Weights of a small transformer language model: ALiBi.
Each number is 128 + 24 x the weight over its row's rms, rounded and kept within 0 to 255. Layers, rows and columns count from 0. Numbers have three digits each. The size before them is the row's rms in percent of the matrix's.

# q: layer 4 attention query, 160x160, rms 0.0651, rows 72-95, columns 80-159
# k: layer 4 attention key, 160x160, rms 0.0655, rows 72-95, columns 80-159
# v: layer 4 attention value, 160x160, rms 0.066, rows 64-77, columns 80-159
# o: layer 4 attention output (transposed), 160x160, rms 0.105, rows 64-77, columns 80-159
q72 100:104120129132127142169128131114144108090104179171091129129116146159097172110156116188152103165165140145157135161080152120106145149092156149134138123142111133145119117121105133168130134107099190114086096115139112115097148112115090150106131107
k72 101:151122087109115141132104147170165131119157158078167100100127124168145161128117116139133125138145143086118091108106140139150158133162143131129136139118113144157119111154099137101109125138156117119097154132122144151138092132129155165158170142
q73 124:102138122150130140124076151116147132122145105170141122118148118107087106088125136125140094092146118147127077117083149107117079115130105166125150134131151099128147110127085144142175070179126123124177111099127159157110114124131151145141152117
k73 123:126127151149106132086110100065098132133132123139138128152122133141134163099130150132069155138119120108171163141108114119073095093162137115146134144098128124131122129139139117086128139135104092105163117113134107107167162084102175128156115102
q74 109:119133122153144164156087148131140131091160158156063107135142137119113149101161115131157106146154119132124113153068138126156139132101118133126130132127174097075154171097123164109165135135153165118143128114115127169130146091112123138146092099
k74 110:131171137144115126163110137148106114128152082135137093134155104126157152064178149152115142146121166158145135132071111099145096097139082155143112153121162139162091175137133129114130124104133106135146137142103135118127131102142197123132161134
q75 124:151131122150158177162151137113123131137114110148129104108128119119138122122157056111156180107155147129170098101168100154120127151077131099152104108117143090158109114112160160163106107107146160121112128182137076096104125149161078134111157132
k75 120:168101131101111132144157125144156138143125160098132136125092140133122115152090122108160116111144136126081105132148103107142158151088143146160110104137105120136116120117141143153146105136137161125125114153150152115124083138107072131130097154
q76 113:154117146117147133162151138118152143128108131146154145111161140135130112118140049089127119083120138138142107151154131176096153143067141076151135074120128104148135104132135140178100093102114146118130134116156114088097076140122079137125154115
k76 112:130119103076134130125167112142126163120126151099130108100092111163081095139101143100156114115133124099080110111168131145139170113126154126144093111158103096166138103107141163140152100143148174134121113092103125111136126128080082152158132131
q77 112:142103138134105129141155092085113143141134132126127092125117114145132143204107112123143167151121135130111115114122111108140114147166144130119149099090064174137039115137139095155128110098147081132129118140146144127113113119112129097130178150
k77 106:138131143134139132155146125175124161138086172123100135102125125107119100160118110134110111128129186154075087144165129153129135203144128111101135130154100133116123115168155123128063159130156136128089130085162121111135144146113081150084138142
q78 107:105130143129126103170136171117145146123153096138167128118119095133114087132174132151148124077124138147136104126111146121072129107100132138121114083129147104169131131136115150167140061086081130165143159116139121134110102174134107157155141113
k78 105:125097148110132154093134127118111149114126165091157141129062125152104106170114126104148109120093083110104118144123107103124168140166146100163143101131128104119119124119132175086141169131186130138108088073146113104143137121099112130186117155
q79 110:113120131113126136155150155116100130145104111118135098126134084106121098100150099118138133146159151144173091124145143145130117134096158107109107146116123091171145122143151113175131103119133167128131138127132114139102074174156053107164183145
k79 109:138106127102113153105138098133140166098150179108115101132125140148129139166064125092175126078099105118080095121129139125135159130112145119173096102148094108156125085160145122136114121139128150126122111129094147088140110112086107134158109162
q80 108:147116111127106157095134119143100144138132132109099119102144145136139193094109081119137103142107127117142156124166091130112161184084132120169136123121124175112135118096125119129088174094122137128103104137144123101119161123135138110110115115
k80 112:147093093122133136177162138178166093156117125090119135118109105123086118118133123108182123103162130121096120153123131149202117136109125157115110112135128080163130109146116090168161065168127169122121124107115150134115099172097107154146138136
q81 126:105140124132112156103089151108139135147167112141152157129117131134106127114076128145126075081108135140093149139145120111124160115105092113146143115106165126095196116091106145137159110128083131075120124104116156128155151117116164157117138110
k81 116:148128158141127147124139119075104094117149101127137125115107091132128125106162161139126130134147119103179149130098092125083101113110106125107139178107146109128154153112143118104185107155143107112169107138130120159117149094164149142151105098
q82 102:139094120141151109154139144140105120100161114161104096129147099161081144126186112139148141134156069157116104102066149115130166157105114167146096145158152147148128144121098164094159067087126121147121134160088090169092136130124121138197120112
k82 101:099150074114113113091126112137118111152121161086130169139104150105161118096106160136133162079095107123135149151113159152155133112172107147122128099140132168116125125134107152112102171100175118079139114145162124112131148082091109102148136159
q83 099:160081172125150135112160123156112154088077179120134130111136135113084142089159071119164144133156148125151092127132116132122131166084138132160142093138095115145105129090116135122118077133128142121114103120145121115153098154132107115156140136
k83 096:150142087082090163120134157148136101152143111112169162123119154153118114117114149084164154103133153080114112145151140155171123147115123148167096112141111116119130145091151125129148143142141161126143132120134134135148156099099092120150114154
q84 113:094141140156135111128113168094137126136171118124141110144128122124101116102172133102151148095152108174097046130115164124093121102139113126123143134174195104158140160145099132118189076152096137158178169113118132185096110121126128146124112164
k84 113:111140138105107109117094135083138151111093151139111103183141160130148132136166171144129126153128120128157189137094148089069093122125149111138133121084131148095121126123121140144125159100159139086134136139141110129165184087122187144146147122
q85 112:156137117096098145120135109137125134128122131097146125135118125159126151110114112109101127140118132103174178133175078098183166128126149111128135153121092170130131131131149118147069153103100119133142129165113128103156110144170084082135124112
k85 111:137094090135129149166132137166171110116161142105122138073130099106100112168085148087178182107135129112104101090170158126125169169097150168171085134111087093174146107143139104124170130126099128160140141105128164123064135193091075120135113143
q86 099:078171154128092093094091114099104126112128135110146128162141152143133116142086170101112109151119133104116138122117136099145136077182105144105152156113158173114128113159134118105173110167147081112124143129115114098137150148126194108132097143
k86 104:140147147162118130141100110079091134121114083127127125141138130117156123115157141183077144144115139141191175147098138109060124115145091128122127164085165129095145165133107117119104137150138111137170135127145105157103135125168130106093157089
q87 101:197086134148145118134109129165127100114080157118098091116152128146142153146076102103127125126147122105115131132163113097119137187106137114112118119076082135130108142098124168108108126094172094109120126170094105090144123130161120143148132126
k87 099:129156121124145119151165121177121118123141128101122195127093131110089091107111111159126170128129157127139075149154107163172170158107112134176121107172107128111095126144167141127144120141142146088130089126142101120120111161106127122123086157
q88 108:143113141143132136125122125130150134105105109180135145133117143133128150093163113124167126115148140145173116130124158115039146169076140136135140096110130073157131139118108167151114090116103153127085095094141096164156105150127100110120134096
k88 106:143129082098116124116124141149157121138149164069136134138067163156098113153103115112166147087136096093112139134145087169183119118151149148154123098130143145113129099122091114118167141118167138129150102140139137138143124158097135124180106149
q89 112:141134127091138112109163107136126124138086164117166144152127154148140118174092130086152138149121107155145117114135126109131112125169110149152140140093093128167094079153166102123128096119116114082117110175112128095122095163115176113127139124
k89 109:130086092088100115114153122120148143183121120125104130091129150102122144144098120161103144123134139137129176104205130154123125112134131102150103140140115144122159085111149093124088151127105151132148154168166150103133089141128117102090090103
q90 106:105149097129135136136114132142117121162155139113126160126125106132105077128138152127123162153154104114104100100099160156145129100169116156135143113129149158104065144172123073149147107134147140158140119096152136146092119118090130110125155164
k90 106:144147161134119105097113112092117166127101134130148111145167103153149133141120125163093101132127147153090133126109160102100119107161144103104158119099101135112121103169143148127073128141099098144107152093142134095126119086150122137066138111
q91 112:117115089147150158106120193156128127138156083120131164150111106126108102088113166148165120097142108150117097109102129111109122123143119144116129180156190096121141117112136159113178089115126120143147142152087136154121131144148125170145147089
k91 112:128101145138118142117146118072120137136136109150158151151111142120160131149104140095105141088107085133171149099155131108112149117143126103165153128086179150091111149112142132151165138136105085131137147165153141098141118102123114137131055118
q92 105:133120155141139063158115144156117132122073165137135123125153128100134101109151108095105138125161172131142106101161159100135132144112127152132144146132134080120115127127101177132146112089167130156086112112101136152137154185163159125104113178
k92 106:100142107075146134137166121172126130132105143122121093133095156132141120161105118132104094101078083125077123153141105121161105141157138142166126109151091139110108133118142138140122114152136135085126142158141137108124095120111133136176138139
q93 117:129141140147121101126141096143093122120124149112119111131105117116144143177178087134094129130107095087133126110133145142121145162172149176144121120107102146095057111123139129076109156111178120173088133116154104147134116161136111134106130182
k93 120:161145100143142124104120102176105117149119145110137124109147139129097085150102115165095116154120115164112116147149139135174138128141160153097173093162097142114089111170106131153106097126143152140101140132149122150115139123145093124122152167
q94 112:176102142112127132182183127155130133124081140130143134143134113138117167139131112123166147161150180138148121109109138186104132128075144093152121092113084131156089142109146111136092104085140139146102129148121093101155108152144113119100123118
k94 112:116110081103129130153162126141173118143118143129142151096116135132099112157089109131174116110109134090085091139195109110154147151125130156124128106166125141155143082133153143142108140143153136104125106127133115125140096162084119135131118132
q95 110:143098106128124164168115159124152113143131108123140154131133112157105116119187092129133125097153145164145086100134122148123145131112121108105083108147135083113107098137106139168153065109133154137145161150145151128116095128146104161122139154
k95 109:134134150098142120101154139156139160131124151115145117113101142169091144157099152121113133124106120118085128104138135082185138158125141126144140110149145112119108141101161151139118124098155132140105084116101121114140147122095103150170095150
v64 082:058115128119126130091151096130095109176117129118143106183156119138126126158115140150156096149121143096139166171112162105105100115132078122100094136104118127118101169117120171123135156159141150138134135093127127111135158122115119147127136134
o64 089:113146117098164115140128093135138132102096109124151113150150104128123114152107122159103115181155138127125141092122141145153134136152150123089083140117101093132111125124131109161153099086150118138127125206097134110119119148120095177088142178
v65 069:119142097087115100163114104142131133099137114127079112105144110134149180107145127190153082099116092154135125122155095130101094120114122124125101118122100133105112136120096103107131115095103110139142131101121095114062137106131160148142137141
o65 069:131127100145106119129149142125122074132135145118140151148128163116127157174142130117098142127115088100133098126144131103194146103137091137095109132064164128119142141106106140166122151124125109117159135141140102143092114148118077177130122108
v66 074:100168099102165062160144119111102145172079156114097113129127134100122127139156101146162149145159146116153135110149152094132112149114169118150088155103111133111112146159128143159117083124135130137149136108098145121154123056139146130145160071
o66 072:144114115148137145134160100149157149135128112121137176136175143166098120129137113111124130115166147086138142167134129140109154112137092133159144118130129138090162116136140079100106137090103131198119153183085137117167121130097094109131140126
v67 078:092110147125114084122148091171091115118122108112078123173127159122143105143123138128142159098144086149124104141153107143145145184112152155193103159180165151104115158140139156131129111100160156146078127089110154106106150143109157141134154124
o67 082:143146141161144167146114081122102107099122109113124182121077122113120111157118110111095149136140153132166138148113146136149090146165127117133137127124121123072134100160123129121111122173142109144119122150095153111108148134105091100099172171
v68 073:154073140153130132073122122158126103112139154114179110106170143121159107105122141123157153148149142102123104153114145144119115128129137151103128091093096145128169134102148138111101147137092109083096073140098112145206152148116155112116096105
o68 078:143135119086141161129110132143155148115117132158150075068133119086149134104150134147156103140130189150156175099113146119098109128145135116120117102165112103135114124160114108144092161111116130097127092152143112149162132126164114103133125122
v69 073:111133157102148163140169123134089134135152100099130081100152148149166110084140166122127121151139138119164147117141131090094080175173151105111125144109118145115152135106154147126151122156139105073166161165132150110130195104129122114136172099
o69 073:165142136120149101128131116167149152122159158155147105071145120128104139113162133164149116110148164141101157090082166165124148128135112119127101092135136098122139159133153141092116138099124114126106067177098135133167149134143113100092103110
v70 078:092136121110147146148125126151099128156107164127142151109142131128153162142138136154121160122121160116158140113154137088118105110110104123157115174101090129116127095123108099103140103137140161170134124128154118154133176151134144153142172143
o70 077:159137107170144124134141102138129105102151107121152118128135127141110112068137098130146121120198110133103098141114121138134129108096143122150130122157122134128118082111110106146149119113143153135143143151096089128133137163164085136121122152
v71 081:140117131093127128161121134127135098127107142126139149088159121134104114085154106149125098126136160144148140138132146112162130122118142091106107159130121082142143111108090071148089113134115120180138161148149109141158148143113120116121131078
o71 081:120102082108112131107119144148156134133150105151145114130159138115096169080161125115135153067152078140148108145179141162120141128116141143126121115145157121159129121131096151130121086090111143116173139122150072154125106130129121183140099122
v72 077:109112098110113129132126097140108149119145127113160147155098169165157178129140160120138133159116079121134141130137112087134087147167153140166133137157147170103136152118165155125131128096156104096137103111122161098172148121128124143152152096
o72 081:146112148152163122148153085130120146121101146096144119105078146137146099142089167138109139154124148109155174112127134114138131145119098124138129136100121158103116111135155112115111147160122124128059107132110126116142140080116087100108144144
v73 070:140149084132147121147083119129118140137146133122145148142122101169153143141126109147107138103096146113104147129135106109086127125124103105111132095143090068137121130130065123131133171118082127144127147092125123104132131118081144102113147152
o73 067:114106107111117116087165132121128171134096111122153100142167158121106142125088145115155130128120110107134131098190098092150127112111123116070105151120141161147145108084130119125145161134120131117141123127157106110128129133139113151149083093
v74 079:171141124107163135104176154130145106138078148164130114077150138107136104155109151110140108092131168166160111113116157132170101117095127124109144157096125116144111103073088141128123153103105101084128145106130151132181143131093150102082162140
o74 082:126123112095171112131149143123150115112160095139162129123176172115115152066182100139111125095119161150139153091155137155088141140152146149118136102128146106161165125137135126147143139068126154143149126161151079151111114108158136147147104131
v75 072:137122110109087083095139131120160149112128123140171112124118125161151120117138120103139146095144120104133136174112107153180150113132189106114144141115142143112090087158142079108096124153119081133139099126111121150155112129093130121126123093
o75 070:115075115101127121116120138105114204138143114130082135120083132105150129122084176131132151153109121123132152100177146129102133143132103133170117171153130159130123099137147122159095178150088137138108156120153152151151094127121090134138119100
v76 075:141111104125147165122147097107171108085143107132132116078164125138142112123135121130156099102160156121124150144142095125119092076146147183071119111114130090160107143139125126154077133121123088099174159159113132135145096138070150108137128113
o76 078:120077108068148087098126168154153136141139111136127100126172136146134153145129171142141101131105148114106140065173157109130112129118139130076118107133134121177145147101137152131105149088113148108150119119167086143144136123131099153154080101
v77 071:151128120132136164106122143137115140128103148106162086115117083128080133128174136138110099161119116120148166111113095109061167107124095094133119101144150112100119137126099174106113118125134095139119107126158141138078156112144142140096157126
o77 074:106126132102137150084132169094131148096143120138130092095117127096142139118111159163127118129117150183140135201107141137126148125142154103087106171104101128132139135154104136166123125116109128087101099181134140117122121123143118178111119099